{"n_head": 3, "head_dim": 32, "vocab_size": 1835, "norm": "layernorm", "rope_fraction": 0.25, "attn_scale": 0.177, "init_std_qkv": 0.0389, "init_std_up": 0.0389, "beta1": 0.9, "weight_decay": 0.075, "lr_head": 0.0137, "warmup_steps": 252, "final_lr_fraction": 0.0, "doc_mask": true}
Each number is 500 + 25 x the weight over its row's rms, rounded and kept within 0 to 999. Layers, rows and columns count from 0. Numbers have three digits each. The size before them is the row's rms in percent of the matrix's.

# up: layer 2 MLP up, 384x96, rms 0.0241, rows 183-214, columns 0-95
# down: layer 2 MLP down (transposed), 384x96, rms 0.0153, rows 183-214, columns 0-95
up183 023:517542512536534509539457464528532521472531570526476505501470519511468545504537518486506507490499484528462439493495501460513487475491478483508541489499535521486509509527523517515511488515519515431488499468515499533475480513500524481517530522512503501493487480529525473504548478522496495486
down183 022:488461507522505511496539503450476497528516482514470512521522468508490449499519487522467483500480495513538537493535483498515517527530513560500478519492501528515487496473522510509465455514493493509510533513472481481532512545507481521504487454516537530482546568470489491522501537453469509484
up184 322:510518492535485481495445470483527539470465484529441459483479494498504521508458504463500492465520474503490477504528515496512476519512480502495510528467485499507503476504479523518540495501547503501499501463539501509489531533491454463501570475512543524500509524458492497471541543514484476500
down184 367:491486521443470502468529533493489424518517500462521531520549519500502467483545503524486514516470515491511527501459505498456547469487505505489474484531521473491496525488493487504449494507439504503522508550491517526518493479509532524507448503513486483496522489531523525518475480512485518479
up185 021:506506513504528491469411489492505502481498552498518515506484500510486506518490490484548495518500484475428458466477469517451494495515455469518485493467493470492494515489465485460499449477521496475493475486509500450492502499476510457503479519496523490515492474475462524504490478511456463486
down185 023:498471473535497503517548480502457454502475501475484486488511487478543496518499527544484510452495519519542478490532504489518511513497485510484519500531539506497487489481518528529438480561506521557499494503528490497482512514518455494495507455498483508511471586522495513484493521510502508533
up186 028:503512474516517484500503471525492503480516512510433481515510508487482487491529490453423443501484469507509491457478469461528486503484503492485492470520532492536502516486519489535493475483491513458510473499496502464484485526506477489492486493501610510479466491493506471520507473512509492486
down186 023:491456551478468511476483529463536520516525513498521536512478514509492450483487472517470495476460467540497519523505489481468523511517517529481511496465439526477484483466474537475531459522481480475493511502493512481512526489516509539473486476527487499479529486460471472494474523463517543506
up187 068:500506508515516499459485454532510487486482489495473478473471494496481523527504507505515480502481501502487474474486502503478508578510516485494489491493526457493487474537488510497492377499516477441496492493527493579483490511488505486495524484489473490484472506507484484504477487491516462504
down187 035:526492462473448530555494542504484520473531502524454564512542495471506458461500455519487486481459489524514498491480506464503515441500491505516526520536458522521485528488504531519499503503501509468484466487472489479510501498499480509477489489552485507496507502501479488458514505490473537532
up188 025:485516477517507483503486507507480506472518517485435489519536508505519514485518475475441472441482468511479502506483484526507490491481502483504466492505520502520485492503476476533485489467478492441499514498493489450487475526507517467487462492503599524468488486494518429516505498517504473487
down188 025:503491558464483490504460518437488510523501509481512492496471476505481497455467497498471484526472504525473425509487504489503521498471498482529517514461478485464522488440490518459508477506493508484484457533506488516491517482502470480465507454458489515480510471474454491458506491515481532506
up189 150:524532529529521498511472476498554527488479487523498496465475496496485492495489510480536499436522467529495471441526527514465483569519496472540528549473524538476507508525489518510526477503526501497506506478545505540471509502499455496503554476509499510503505526478489503500530519493485474513
down189 080:458482512515471504480487493516457476480504553450499482544529507502495513542486503505507495559488538478467510531503459455585532476475499541449456540542486478527506474485489496527474497508491503472510498495506514508519509501493502466529501512510498507504508478534502514494483491527495517488
up190 025:502503476529508493484457519491491504484510502502449493497530498500501496481521495495460492465469482498491481519511489511483488424491466501531488388494536518472495503468491489553502495490480519481525469498519505439479481491473485470502497509471570501469504503496516504497513487507495478479
down190 020:501470532505470485452510517447504494542520522469522517546466520537493507474458522474518486511520478534482463516485484485489539527469523524495552513492459475482498496453480506459506462485498460479478519496508494502497510515518510535483524502506506501515523479442498446534512500519472531498
up191 028:482505502516499498499466515472508503496489519499503503499514492512511479498474511510546498471494481502460500538495464514466529432504470501501478575468471463423513504486447483507507521513495493536483513498469494471482500492520494498498530518509394497515539488482498514489502494508487488494
down191 021:518513461478507469500539480520473488489418467477533486499513511475498533498492470520514540526509486497528493457525494510520464531486475480510446509534529497476446488493500492504469519495485485528510508489541498517495455503522472442493472517496495481527465552507479517505514518502480476537
up192 023:506475484485495501540545499519486482532498462513568469519486503484506466502503496480520527511509525502523556501509481493496510553507498517492491565512508469515507523543540499487513515508488484487495516502510505601532514517532502541505523482522457529510484519499498520491503487483541473524
down192 023:524534514474468498485487513554520568486525504512503524491509527523484485506527484511498514497497488501500554461462484499512500498531513503474512523479496488521507514556469503497553526491477509472499514483466520442488501463503529537516437513511497489507524431516520537532489508527515502513
up193 025:488499505538547504494453500517495512490495502500479501501511495514524546513540499508516500471492519506498489480514562535495490484502493492524493476479555510456484485543499499539485464491527493518509516496603503471498460533491534471515540511491548516483479493502502456512526493525502461496
down193 022:523499513519485502509511515465501530547557538488512512541479515533499538485495529522513489515466492557513456507495483501531559528477537492508546552491512478528552512473498541467506482518471511493492477512511482520498527474521505539488517482473508530493537503488491476485503491507476540532
up194 193:476480506526484506487459477495508513458483510497478478491514471509502537514496519492562465509472501487530501529500536498495487502495493507501514473478517457462493465494464527527514449491543499540556493500559491517487495516492515483496569511491550491493502520511480507464479518502491434468
down194 155:534531494479513493495515510480530429508510495514502534509493554474514471500504467481467498477500474539461495461491501509527528477519505474483478509535492507518510543502522480482488491497420503461450499509480510483510511489506486509504448480524502482498503502534498510558508472483517558538
up195 019:493468487538517495492486526490509505518496506509535519507517503509531490485502498516523502510484508481443519506528495524495480455482471487508494535494524472432531504481499500472524426519504503573506555514487521455494488485519539500488480506505409495521484488510480528512494470502489488506
down195 018:504500469526482516495531495464462540511468464470516522495492547517505500526449487551489494524514518541561459461501472448546486493514479507476481488512507493500478519514452485503472479513474499502507469521553459513460477493500508479510472489531504483508468488485494470506493477505523535522
up196 534:554508521490479492497508489452496522504481527505465436521502500520463460487458442506527507478528512523510478488486522493530526462536528477477512499531490527494506464498494496545513491517525490498494493459491488505482486527511515432475495551489512495520548532529483510502542523487529490509
down196 490:499499533499474522478516517501470501467525487452536519490515492497495496531516539481468554492476504501497561509477494476512532468498499499516499484469505483449514511470589501481490516436489511524510568495470495526505492494494530533514486487470478505510467484514505505504454511518493525487
up197 026:492505482531530486488445513488487502461494508501434485508514486496516510505522486495486481454479496501492482475499521520474489463493496504520487427488548491467472490497481475546486490480477505467514486504563486434482473498460518469507519507473559508443503506493508476487509497511495479472
down197 022:495481531477488487489493500477514450534538530468505545523459485529489511465483541486501464507471471502466462507468485492471538516474528493500544493487464483500508486460497531470511465504498465466492486510467480483494523504529489538463547469437504487511521481478492452507490484491491503521
up198 026:509499524506493514470504460520546503526485514494548509480486495508473502511476513535590527496496503512455510537480492506493523510506474489502498512478499473449513495561476502468508461513531495469495515507464494619507509489510513499505509505528470495517511513507492489499508491490501494515
down198 023:496515471509508492538497500506448512450473473517486475511517519472540497537500459505471519504530550511562490430534496512480495511518457502514477526547515513510469499513480488536465506496481526536493487492527497486497486520481454475484485500527501498501485528539484553482507498516461492525
up199 017:510539527479516492503532447481559537505501588490509511482505496507452524517450530515527532535505487543494466502503520486506516530505502486510520511512478533472498492484480549466519453521532520476487501483506490505503504468492476513496561500525506506511500515522504490470526532506467508500
down199 023:496504491538521520489481511495480483490498493550488459512469456466542477496512492500493496534521530462533553507516496493507499520519480545494444498496520523500494511540519459539464523520514521543531526500521507505517509541500492496554501512522534510499503518518513532547524541454498479462
up200 030:518523508496492500510439495461539515470489505529499496488467493491466479489478492491505487448535442527464455474483479481451488503509450482500507560466485519497482511515480499456504521487495504453478456479493495443496515487496454481514518507498490512491533491474510498483526502506448502479
down200 026:474486496512518484474540463546477441468518523480496511514504488488493507524524544482493494485472512463497543481515473535500487508497508514500484495511514486503502463477498510554458516533523499545528538489484495480506500525537485504485515486442513504521513567507508503563493540479523455487
up201 074:497519507524511497509450498482516519458496528510462483501502492497504519505501501500525479466493490514535489489504524517489489527515506496528510579492546510476488483509479506530512446496514495498529497501568489501490501507485492499504555506496621514473514534509500474499512538511499473500
down201 034:477510544480499519516484500520561417504549522494500523533465482503499492507455535509496491523466471497429494474493498501496517475466510517470545508498446494526547507491509541497505472481514477474469491480458505476518514517518503507514523505466500492490532487486483517532513494475480492504
up202 023:484483469523520484478476521480514508456491478532452506522482500495502457474512483538468487476487509473470499466507491489476477434481448483501476426488529495443507503496507485494504476482476525478506511497490507426500470503490514494497469503487542517496478498492466470511487445513494480499
down202 019:499480515516476492475519477517478542506519472456526474510480557539482471551470512505491480481501481567536454482482471497521531522523490511472544519495515473523497543501472496493525500551489488502507521522511483473469504495542502533479496474501508483495509499480525453521501516529527545528
up203 040:511523523508518501525460491479525520473497522516517488506475505495488490502483502489528494467516474530489484481500516505476496536520486491511508667476495531506491516532480516497505500494522489520517489479547495481506511510515481498513543509511521522503520505479500491500526538515477489498
down203 021:476490489495476495495500482536517433465521520493502478510499459484497525500523512510494489460468480449447544463528488528531488507484502505466484502493521455479553457469498506513475511513496498522485503484490498477507497492503490472498496481436514492494515567517462521522488522453493455482
up204 069:510508524532502490474440491484519523485478503511502484481500475501488538510483508471558472472494478495520488470502521516469477533516497482546525519476522512474492495491465513523523432495535471520528492490570497490487511508488466481500578497494551498496499515499470520498529533504477463485
down204 032:466508489506475534513507478518511435482519534477481510555502505478501508522465510529495508502478502522442463505511486448528556451462510537445483512531466469520541511495486516505477442496475521473501481469474502490507510511514502527530464487513484490500487504523483525513479502489495509529
up205 079:506511507527516492512466485495526521469485499520490473488475489495482508493486500468513455451507449514511479448501500491477462552507499474516507597468522516458492497533473510512520454491514477503513487483529500500491516517497446481503550492504565511498514510494484478513533530508482485495
down205 034:461489501493478514495492492519489482474547537464472550537517524478485497555481517545481517500462513487448480479510464488536552454481504529468511517530467481512531484461497540525483469499509501460471490477478496464489496502531512511517478478480483477479509505492490530494468517473491486537
up206 033:487486492547539493512467534502506509497496517522522494524517503502534506494506497504532489489484530502529532486535523546499490516498507510520493598499535523457513497533510502539516477491509493567537526502577510523508492528525526506499555509514483526500492517498481506511541516520517483507
down206 024:531530511471463502523511510534514528524524491491525524524478543545517522507501501529492481502485468539494456496466512478562536492516534485475537517476496476510528514498490537456567500497468498466476471508500493478467512457496526523503464505491480479506525449492500486527492494514508532537
up207 024:480517522527553509516471485489541519506482517530526519517489503509486504502493508528569497505504471509465513501473483505485510519502487472505497593511513519488515507535494510499518466509526504514501549502513494562506497537531516497490487493529392502515503497491486520521519505515485503501
down207 021:502491519487484515520527506528489472468488473482514445507511501459513503558474477540459512485487510554530502483539542515552518490526471534505460528504523515510493497512527498505520500531477531515509499491530510496517499497514434438500489486496477491520486529544480513476510531466513490541
up208 024:510513521531536505485450490514519517494490533500525491516486495518486506512496508512566507494477492502497482515477498526464515527532486500541513573478546487451503501527478495517515423500518489533533512502541495544494508520502497503520561515499574499504507528500489508509511521510498462496
down208 018:493486471493465497491504480498496411478490482488503478518513516495525495539493532531492518457513482521503499447540490513544510511486492522482503531529473484521489481473498539500469481484483494493460486438481492450507488486491469505491501486512491514501516568512475510500466526475465476554
up209 034:503518500481499480508488481483504507483493498504513483496468495488479491495469491483479478475536447519452460459496487478485490519502502471479480607476438508522491516501457510479499521481498498457469478467482494424497511500492461470502482495504490514513516478472498463495521495510461516498
down209 022:487464504530544514497497511507466513494513528494490494470520471474497504497535521507497532480491518463510530541527476525487494513484480505506480480489523507446524468489513481541458525557536532565527494518515510528500501526554513502521524481471529514504477548509503513462506545492510465460
up210 066:504517522543535500505421493484540525465491515528492497494485494503495513505501513504569496455495492512473478495517516511464490500506468489536525556475531530453505500508471515531521486507528503482523496483574503506483494509484506487511566518500549510483504515506487498500539524515479469494
down210 030:469497488526494501490538470510484432511524514462507480559516475503487514534469502512483467488488498522477483459521487488546538499502511548442498532527494469527511525494512504497493443493486487487489513482466481473504509526520468495501503473463521502516544560505480472539502523486469502498
up211 024:501515489479495481485505483480508504453502505522453496503492495486477495498507490511449498478526486511522468438518521484498483503486511481495508435512482538556475512493495505509487540480477529410488458475526494458500486503457484490506482498488562515480495501479502454496526465510480531498
down211 020:461461526503525479482477488529488496517540523489479483495467464493471463468494525457503466464471474479459514554455471504455521487488513496489508465456478489488523481495501470493509503537519479505511517507455509489489518512528515536481530479455500495489493483479505441484515520494502486441
up212 029:489500523509501511493488503497518500519487508500544513487491499509504510511477515543573552506494534502465506535511502526479532504509493510501506516484480489463507488532485513467499488516524482540485530495522503553504492486517537518500539509510360498528511489496503511478517505494505484513
down212 020:548517451510511486543514498537467501499464473530500467510518483487524519499549478481512467511523518494537510465521486501553451493508487468523422523496570487518488516535513483502476522501466524515515509507506482506491492482478484454522483525483512530502491541536490517520501498505502481495
up213 215:505508505537496483489453495499497525464481528520484471482520490494472544468469498476527465491485480516556474538519513506522473544507526494512530445499485518464491462491486524529518509508525492476521525478560495544511527500510462460489567468509495498506510505487486478468538527508492481505
down213 168:497501520437476527475488525490493399528489488493470515529523490503525458551517514502498531502519515490464506452470510505517552478471496495481472505501533489499542558526497483491481494468477524502505496499484496502527504507481515531546462506504482493472495510526503505537461500484492492499
up214 035:516525517512526491500456487489523525460503542522460501505495502497490514509512501494505474493518474505502472465511512485490485484506482478512530524495520535504492512479492502519502508498516515471504475489551505427494496513473475471509522512489644508480497495508490491511526501530463506488
down214 023:448448503533519506483537468481518460503530537478493495537478470479478486488477530517496509476458491515484511523530485501475545536494505554455508507503503499506525480479495522516474463537516484528508537488497488501526523531531490546500540468493511507502517554488506485497501536444510482481